Part of a small language model's weights.
Architecture: LayerNorm before each block, learned positions, biases, tied embeddings.
Each number is 128 + 24 x the weight over its row's rms, rounded and kept within 0 to 255. Layers, rows and columns count from 0. The size above them is the row's rms in percent of the matrix's.

# layer 3 MLP up, 1792x448, rms 0.2, rows 375-389, columns 336-447
size [ 90 127  74  69 114  89 100  94 122  98 109  80 101  77 101]
[[101 115 144 140 103 134 146 111 165 116 125 104 111 151 154  94 106  94 136 103 178 119 136  97 118 103 151 107 173 122 103 125 136 108 114 115 160 154 106 140 134 123 108 148  89 155 132 151 145 114 117 114 139 168 137 107 183 119 127 100 157 114 133 115 139 135 138 131 158 156 135 116 118 107 122 119 123 121 121  86 102 111 178 129 101 142 124  85  94 168 117 127  84 119 118 122 145 156 119 136 101 156 165 154 159 146  98  87 125 136 126 106]
 [123 151 126 136 177  94 145 127 139 117 143 102  98 115 149 127 138 161 107 131 185 162 153 118 134 101 181 136 128 134 160 114  91 120 191 114 151 145 158 160 155 169 156 130  85 143 119 122 106 174  88 131  97 137 120 150 147 122  94 106 144 143 137 133 152 127  77 122 137 113 133 128 148 100 126 112 148 110 144  83 112 124 147 134 140 121 137 140 117 171 151 133 106  99 128  96 159  98 134 133 139 132 121 156 160 144 155 133 110 137 142 130]
 [149 123 127 147 191 112 120 152 126 124 168 162  96 121  78 157 124 121 133 147 132 122  97 149 132 179 145 138 103 146  96 117 135 119 108 154 126 136 150 151 133 113  97 108 106 118 104 125 116  95 115 153 120  71 123 147 122 144 141 133 123 137 155 111 110 122 100 126  93 122 154 115  97  95 130 143 146 113 102 119 113 173 158 133 132 107 137 113 114 177 138 125  80 126 159 138 142  95 176 102 137 161 138 162 178 107 172 155 104 151  74  86]
 [ 86 128 120 109 131 110  96 101 159 109 106 152 166  92 102 141 104 124  81 146  80 133 138 134 158 100 136 109 156 130 114 149  99 124 144 155 122 132 131  90 124 109 118 147 112 125 140 127 150 106 131  87 144 185 142 123  87 144 100 148 133 131 118  78 131 170  88 118 133 129 110 158 143 107 170 108 160 142 155 150 180 131 138  97 102 135 151 125 141 167 151  95 113 127  66 168 152 102 167 167 137 123 104 106 122 111 138 103  87 161 118 115]
 [ 87 145 106 133 120 106 138 127 115 117 131 164 121 121 128 129 100 145  95 151 115 182  98 161 131 160 101 125 126 155 139 159 116 123 137 117 141 136 108 135 140 159 177 114 124 160 154 152 117 154 121 135 146  95  79 143 119 128 125 141 147 109 141 115 158  70 133 121 145 138 142 134 129 116 123 144 113 163 126 162  88 113 116 174 108 188 147 114 153 131 121 139 102  69 130 155 143 135 145 108 169  99 110 147 142  93 176 120 155 140 113 136]
 [113 143 148  97 135 173  95 110 164 137  85  78 155  96 160 113 132 114  99 117 135 135 122 118  87 105 146 131 155 136 111 127 163 137 161  97 123  55 153 107 105 112 159 150 120 141 121 125 134  83 139 156 119 161  98 140 125 164 112 121 144 130 135 123 159 141 145 161 150 129 160 180 144 113 129  94 170 142 106 142 123 139  92 104 128 130 115 119 173 116 114 141 116 147 116 136 176 104 145 153 155 102 128 129 109 107 139 125 124 102 135 138]
 [139 141 118 110 132 130 127 133 100 127 148 135 134 171 150 101 115  74 137 139 108 111 151 115  82 140 171 123 126 141 132 138 183 102 104 123 134 114 145 184 114 139 138 106 124 147 136 123 150  89 154 123 136 137 143 152 148 138 175 109 120 157 163 116 180 107  68 111 119 160 122 147 169 160 103 167 197 176 126 137 133 131 134 118 100 124 104  88  98 110 145 156 129 135 138  90  87 146 153 108 140 122 132 100 157 108 180 109 138  95 105  91]
 [175  92 149 117 171 133  82 182 106 158 164 120 152 151 136 149 131 133 138 155  96 116 134 108 101  78 172 142 139 128 119 114 153 135 146 136 131 163 147 129 137 125  95 112 123 114 130 162 128  97 125 138 125 154 103 148 140 185 145 158 121 137 148 140 161 171 132 124 139 124  78 135  85  92  96 115 107 152 103 109 134 134 139 174 129  95 130 123 123 117 130 136 150  95 128 120 128 125 151  87 120 135  97 126 133 158 144 133 127 185 135  72]
 [143 149  77 115 120 147 167 138 156 116  87 150 161 131 159 160  92 124 117 126 139 127 121 131 132 133 131 165 162 173 131 124 130  91 144 107 157 131 128 132 126 114 132 165 141 141 135 149 111 162 145 157 159 139 146 130 101 118 120  83 139 125 133 179 119 148 117  94 144 148 115  88 113  91 169 123 121 142 133 113 154 103  98 105 101 126 151 120 105  90 133 130 147 132  83 155 173 137  81 166 156 110 156 104 123 130 166 158 129 160 142 165]
 [122 113 108 128  94 125 130 110 153 132 154 158 162 180 136 150 113 146 134 105 135 135 115 111 122 126 148 144 125  87 116  92 131 152 115 148 149 104 120 171 136 153 111 147 126 157 157 185 101 150 120  89 118 137 167 144 134 105 138 112 156 121 141 165 126 177  97  97  95  90 141 130  99 120 107 144 109 115 158 137  86  99 120  99 150 133  94 166 122 133 111  88 139 132 130 120 127 132 135 122 131 113 144 106 147 102 115 121 149 114 100 136]
 [133 137 132 146 129 110 136 107  88  96 129 105 152 119 121 144 121  79  85  83 121 150 128  59  85 153 131 149 143  84 132 160 141 136 145 123 145 143 155 119 142 125 128 118 118 132  88 163 145 161 161 163 133 128 133 145 143 138 126 113 111 151 104 133 131 144 143 113 145 131 140 104  90 106 148 100  90 161 143 123 134 121 143 134 104 108  73 160 135 128 117 128 129 153 129 135 136 135 111 137 146 122 123 142 111 138 135 117 162 105 145 133]
 [127 151 155 191 108 146 131 110 138 125 145 143 122 124 125 137 130 147 125 114 116 121  63 135 134 129 135 143 154  98 114 154 111 132 107  92 161  94 143 137 144 116 139 129 147 133 142 114 126 107 127 128  75 133 141 112 134  68 118 170 148 155 111 114 130  99 138 113 183 149 115 147 128 118 100 167 131 156 150 102 161 153 133 110 124 171  91 121 116 139 130 106 146 154 154 108 111 118 115 127 160 140  86  83 111 144 155 125 129 111 120 112]
 [118 142 179 120 133 135 128 139 182 125 127 134 134 155 163 144 106 143  74 138 146  99  99 103 124 149 185 137 116 142 112 116 162 108 112 146 100 154 134 152  92 134 128 101 161 123 152 119 134  82 107 147 103 142 143 149 133 127 115 164 118  84 124 103 119 127 107 140 108 122 126 125 121  69 111 110 129 139 125 134 147 133 123 115 164 137 107 132 155 107 116 177 119 153 155 144 112 114 157 103 113 142 108 122 137 147 156 139  96 111 112 107]
 [113 121 128 135 108 127 114  90 102  83 114  81 158 122 153 129 148 113 180 120 122 145 139  98 134 134 130  68 145 129 139  98  85 131 119 121 156 136 135 126 159 172 163 157 137 103 128 142  81 148  98 111 151 128 175 145 139 131 126  84 126 148 117 160 142 143  85 141 137 127 135 142 141 153 133 106 140 154 123 120 128 119  90 116  76 141  86 112 113 119 170 141 108 156  88  94 136 122 122 117 130 140 115 129 128 163 127 124 106 109 123 108]
 [ 96 172 118 107 135  88 133 114 156 151 138 139 103 116 117 130 139 117 117 123 118 160  96 124 181 139 170 116  93  63 119 183 108 112 110 133 115 139 150 104 158 119 134 177 174 112 149 100  63 142 133 107 133 123 131 123 140 124 133 131 199  82 125 129  97 111 147 153 150 111 126 128 138  73  97 121 110 118 137  88 122  67 122 160 169 117 129 153 135 113 149 123 104 175 139 130 117 141 117  97 148 118 129 127 100 149 143 102 138 132  96 135]]
# layer 3 MLP down (transposed), 1792x448, rms 0.0949, rows 375-388, columns 336-447
size [ 95 126  67  76 116  94 100 102 117  96 107  74  97  81]
[[108 145 142 155 121 157 120  81 123 152 119 174 158 142 119  88 121 104  90 102 128  84 123 123 132 143 116 145 174 147 125 148 181 100 137 161 155 102 145 129 157 135  78 117 156 116 146 168 162 147 120 140  73 109 111 144 148  88 145  60 148  83 177 117 155 111 178 142 131 131 145  83 127 164 132 137 137 125 127 135 107 118 183 151 111 118 121 123 128 126 137 155 142 114 128 130 120 136 149 131 144 117 148 146 108 147 122 122 144 148 115 135]
 [129 108 123 115  97 148 138 115 121 146  97  88 151 144 129 146 114 131  96 114 151 124  99 124 149 159 190 136 126 135 106  91  81 171 133  83 112 155 109 134 105 100 111 119 141 151 138 124 119 152 125 158 137  95 142 163 106 113 123 116 154 112 158  80 132 132 125 106  94 118 115 146 169 149 106 142 129  75 107 129  97  90 108 115 148 148 122 113 141 153 180  76 104 127 142 140 113 121 116  94 141 131 155 116 106 115 151  95 134 128 150 160]
 [154 127 130 110 194 152 151 123 176 123 148 143 115 162 139 117 146 110 124 130 140 135 109 123 114 146 126 112 128 111  68 142 124  87 160 176 123 113 127 125 127 123 102 131 103 153 135 139 120  97 112  93 108 101 151 145 124  81 139 110 131 158 115 139  90 158 158  67 122 138 173 131 121  92 152 114 162 143 148 145 123 131 146 135 113 119 155 108 115 158 121 136 126  98 144 106 122 143 155 138 159 120 106 100 116 138 153 152 152 144 177 111]
 [ 90 139 131  86 146 158  92 110 184 119 100 111 147 117 106 158  95 145  91 149  93 154 133 121 155 117 125  92 143 193 129 101 105  94 118 128 116  91 110 125 115 130 109  97 114 101 103 105 149 133 104 112 120  85 152 127 109 125 161 157 150 182 106 117 123 105 105  94  99 147 123 159  91 157 123 105 146 126 132 140 127 116 144 115  92 154 140  99 108 134 129 102 110 122 117 147 121 122 124 117 172 145  91 136 126 127 110 133 103 109  91 143]
 [109 170 121 147 120  97 135  85  93 141 153 168 139 151  94 124 104 141 156 175 118 187 132 145 151 135 122 102  76 128 119 126 115 102 133 151 170 146  91 165 194 106 147 109 103 107 125 130 138 152 170 140 164 129 150 117 162  93 121 140 126 116 161  89 175 143 161 127 118 152  98 120  99 186 128 140 107 131 141 110 110 150 106 138 108 117 130 108 101 112 125  89 149 120 142 126 149 113 127 120 134 128 122 103  86 117 132 144 107 147  99 135]
 [108 191 119 150 115 139 127 111 138 166 115 187 121 119 117 118 128 115 106 135 151 138 119 108  96 141 134 132 159 131  99 143 160 119 130  92 172 140 109 111  86 133 122 120  99 159  78  92 152 144 166 110 128 142 147 146 134 154  80 127 136 135 146 125 143 121 159 110  99 111 147 142 130 143  99  98 169  81  92 162 102 107 104 100 146 130 153 127 121 117 143 140 145  94 112 108 130 109 185 146 169 145 104 115 176 102 110 133 146 126 143 125]
 [ 51 146 163 140 106 113 101 137 129 168 112 117 155 153 129 152 117 127 114 148 106 104 112  83 107 133 130 100 132 124 141  98 124 117 176 142 120 116 122 156 127 148 139 167 140 112 109 121 128 134 148 104 117 103  90 116 117 152 132 116  99 153 148  83 140  98 120 101 145 106 122 150 131 156 102 110 160 117 119 146 123 110 152 148 129 116 118 107 104 119  90  90 117 105 146 143 117 100 127 133 138  97 149 101 112 214 158 132 129  88 136  90]
 [120 140 131  67  83 119 156 107 142 154 117 110 151 146 100 109 113 106 129 143 119 147 169 129 125 140 114 138 132 117 107 123 132 107 144 149 138 139 102 115 125 104  96  90 152 125 117 154 128 119 114 113 112  94 116 153 114 136 166 162 161 145 122 133 131 112 110 101 138 137 140  91  86 128 117  91 102  92 138 120 107 140 124  78 113 164 129 123 137 132 165 107 130 103  67 122 111 129  87 149 174 151 134 125 136  76 193 160 152 180 110 167]
 [119 130 118 156 164 127 101  96  96 115 134 146 124 162 126 125 149 126 137 162 165 160  73 186 110 163 133  97 118 109 164 100  86 156 103 178  89 116 150 145 110 100 140 130 113 117 122 181 139 166 126 156  90 114 133  90 115 140 113  96 153  80 136 111 139 106 153 169 128 158 112 137 110 112 147 131 120 158 104 159 108  84 167 129 136 128 110 124  55 127 106 147 161 143 122 131 163 147 143 107 108 141 134 149 126 146 144 143 122 122  93 133]
 [109 125 136 138 144 129  77 108 132 136 162 129 128 139 163 109 132 150 112 158 159 112 130 105 117 183  93 165 148  88 100  92 109 131 142 132 121 116 147 134 113 102 112 142  90  98 101 100 117 117 127 126 129 138 109 124 125 120  98 120 151 149 140 140 116 141 141 126 135 114 135 108 129 159 122 107 124 142 140 133 176 101  96 106 127 136 143 224 113 185 177 114 119 104 141 161 153 133 116 146 110  86 129 188 110  75 114 126 114 152 127 144]
 [152 187 143 150 120 134 108 135 105 131  85  94 112  73 103 177 133 156 143 148  74  81 133 150 142  88 164 168 114 140 155 142 120 123 151 140 123 165 153 146 128 112 123 146 118 134 104 194 125 173 165 165 131 123  66 161 110 135 156 127 121 150 130 120 112 170 143 130 121  89 162 117 148 103 169 147 121  76 159 137 112 164 112 103 132 133  88 126 125 151 181 127 149 148 125 124 124 155  96 131 123 125 140 156 161 168 151  94 127 103 132 117]
 [122 158 162  88  75 143 100 139 127 115 139 140  89  96 146 123 146 132 159 105 123  91 141 133 157  99 119 112  81 149  99 123 112 139 138  90 127 163 175 116  93 139 113  82 161 162 153 134  98  94 138 133 155 123 141 112 129 142 118 173 116  83 157 100 114 137 140 144 111 153 118 134 109 115 153 114 156 119 119 130 123 127  95 135 101 165 159 102 144 128 134 100 147 164 124 131 121 104 131 112 143 168 159 115 132 125 100 124 171  99 108  96]
 [147 139 133 159 118 144 133 130 114 161  93 127 134 125 127 124 102 195  96 105 137 125  93 129 117 114 179 129 153 117 135 170 106 157 113 121 149 128 128 123  90  79 108 135 119 114 148 137 109 120 104 100 154 142 102  60 175 120 163 120 132 114 141 107 138  95 132  94  98 140 110 124 153 119 120 125 159 132  78 131 129 109 119 143 119 145 117 144 137 135 167 109 137 106 133 115 145  95 133 117 131 132  95 129 164 147 137 128 159 126 140 113]
 [129 133 151 123 112 173 127 161  98 128 103  89 146 138 173 154 126 124 180 109 142 131 123 148 140 153 145 155 162 117 120 144 111 134 115 138 153 118 160 114 148 121 138 132 132  93 119 139 114 117  77 116 118 113 167 140 112 123 114  91 119 164 124 127 155 143 128  87 110 125 127 122 116 156 122 123 127 154 144 164 117 100 124 166 125 146 108  88 114 117 155 167 121 145 100 116 100 138 127 130 117 115 133 112 108 124  97 139  84 144 132 127]]